Weights of a small GPT-style language model, trained from scratch on English Wikipedia: tied embeddings.
Each number is 500 + 25 x the weight over the matrix's rms, rounded and kept within 0 to 999. Layers, rows and columns count from 0. Numbers have three digits each.

# gate: layer 3 MLP gate, 192x64, rms 0.442, rows 179-191, columns 0-63
# up: layer 3 MLP up, 192x64, rms 0.435, rows 179-191, columns 0-63
# down: layer 3 MLP down (transposed), 192x64, rms 0.125, rows 179-191, columns 0-63
gate179:505531472490497481524530459519543493532501525504485511478540449473484529505438497511515522553473487493511467510564470479509477493492496496495511461529492505525489492500496497459493505537495508
up179:491518462506499488442471498532517525523479568508482482478484495476528526512476474485527467520507482489509483555465516476510486529502497541525537446500527503531423492518505521516437526496513497
down179:489500492531548528485570512512467482544485510501516492497490453495489488496481464498483487446495491513517550466518479534544484503513476533514431471549534484511523517486467530523506478487471484
gate180:544497526510512516511459493534550493469503514497457496483491502502445504492487474501479490500495503501516469509506517520507509485533505542528513510517493448502482494476513493527489479494538478
up180:491484438507517542482506458456499481509550489518490485500557491474549499512492529525522507502484532483493518501534506457515485487434497470518527517514489486481444510524533483500480486525517535
down180:499509524510518504526514489501482481439462500468513479537460506507548479492507486496505508503483502513471494488463523498514492493521494530432488475502536560502518504507527504474470519507495530
gate181:510501528491500491507492511503493516474494506497500500496491481484513501502503509502482496495494491505507472500481519480501494487493503500504501531499504502488521502511504532476514476517512516
up181:497519525486496507492485532500490508473504489491500495495496482492518512502507518510492494501483495500521488499479517473502493502495505489501508519505512482513511494511499526490513473513501502
down181:509491497493495486495471545519484504525512498488494504491517476484509523499485501503477498506513520499506482500496503495495499478517504504521519495497511496489515467488492496493517504527498502
gate182:524463514495487540484504482476516489502496528503516513503511522516488491448524493520498502503483492514504483524480509484503450497491507495489497523514500488465517520504488546510482496466493525
up182:507515487503519469508509515535454502500497475471490494502504506493501508523488522485494515473508494494486506472512483511493525523509496526483521479522509511514502483488508468496522512516492460
down182:488518547501520530488512441477502486546508503521487468475447508524542505501470495552506495486507503492517483519517479501516491439475483495474499494474521501468525551492497523495469524516496528
gate183:462497510519462478520495486538475500450492596492459498502463482538490489497474458484528449489492488499466537473506538494561530503507497532531515487476502534526497499469531487545553468531507472
up183:474519480482515533500492513529515501496498540488490495475518497481501495511465524467490485482511457482514508444515505452572542532465510503512530477469525520492521491526511515466503504511489490
down183:528502471559519481506495537526491484491510552470501458497548564452544461490498463516535444482526477468518518481500483453551524460487472440520507510502472473509515499507476487567467523471539510
gate184:477537484543492514523473540476504514531454502447493534550529479517531469538492494479506490519561479474464516493515486437463500498408510491497493459523520559472531498493459507495559491534468486
up184:453518517506469508525528499483529464513430507500538536507548530493518501494487488506455506523451461500500520527481462457523518495480523504515492504499474508467474523507508536503472487482513526
down184:511544458515491501463514485515514444498522493473505439479491509501549506486522521513561548461545451466491491485462546522470511471495524520473520490519532479505502497509525476511534468501495483
gate185:483524560519483462493492502499492506491557546505466517480444469477469479501504459495534475509498488494470504520454541493469557468518481502510488552530491467510546572519519521468441469488582476
up185:513491511499495453539480492481489463559519539498520463517488504514441472487474487517516501502499457478485502469529513482528452536483474561530462509494415499472522502485520519594524487539524522
down185:502477499490480495489463473504486484502521483529506514499538555474482511481472462461521549444540532504464526475517448497484512478513501479491536480499584523509505500559477523510525478479478508
gate186:485506499518448508553493507503501513508459482517502503509449498507487467504454428537491523529512542530488486503535466468521491497484499476516455520451552462535525497483507554488509529509499545
up186:490526485493483509501524512478536447467519483502480464467487500535497490481468468558460460466496525569524536496557465481468568505535489473500528492476551514531497485472495487511502542485540489
down186:492495517535505517450468515550530448495486502481526519506552502529492478504481500487516504475470498496532515496522522474440505506481486438446472517561516495517505502454469515513577543494511481
gate187:554504525557509497518498473532549468510487510501512488505452486508526512490477529488501476473505541494505507511483479475493445494487505486489489548483468473512529543471465559469460496482513542
up187:489466494500492475494508520514487514517557549462500495481533491505490452532520548510491539493491450502478505465501536497457504511526492496485496479494514478503542474518471482530520493515484514
down187:439485484510456544497499468459526490489498524539476486512530496480503479509510512459502542524505457499498486504475493512482472539519502447489528477517554509523542486505531471500538554489486484
gate188:472539437498483482471516511549515529479513523515460501515517540511490504502527484491504504474520522432490523484527510476421461467475468506504498521548491503519504516521473501495502521520488514
up188:525509516505517526476491536508503527484477462513480519482514482505508538466508531459494509520497515467462521487517429470517434557493488465510533512477478509542485512534471559494507494489493498
down188:480513473479502519524503427509495467549554518506518492518489455498493486495482497526466491478466484547442531475503486505493525544531493522499489494521479491503547472484506511483461539544506496
gate189:493498498502504493498502499508501498499501498494499498497504492510503502508499497504498496507503491501494505497500500509509494501499499493505506498493497506502496492495499493504503495495506507
up189:494505501503498503492501509501503494505496507501500499507502502498502501502500489508499500502496492503495492502506498503499498501498502505501500493500497502494500501500493494503505506493504494
down189:507493498503495503503491499505496503494502499500507491495509500501500493502492501493500506496507508500508501493510503495503506502506501492499496496500504501495498504503501501502501493502502492
gate190:508496473520448466535569502479493491509488474465475513480500484496519498536499464488524535480499515496453480458491517533507510539529485477495522482470520537527541497515499526544494518459468513
up190:500512486512519528462470448504480478514463476532496521485468456537523530530528514511506465459501478500505477503490508455551533499487500505525509491496534528501490528504532488436490465533534511
down190:497528497535511440534520519500493479482476529468489517483558495490501513493495488491519567528499517501473496502529490486449503528508491485466519510472512514487516472501523500515501460484455479
gate191:470477480491497486542537516517467528513518486516475467531505503567497463502474488508478519533482456524494551536456501487514501506524450440490473506523470496546546524520500532487520470532424477
up191:478490498535474502495527488534464464498435460505506511492477506535506528512522471520519483510465509499516558507507549444507533449513495499516480500467522523551553475493440503491490486539508456
down191:451509514486518495474465493543476496523525500511470470527501465535496504489459511547461543535534497536508534500524452461470536477480470500503518479525524483471538475498513539481483495512474539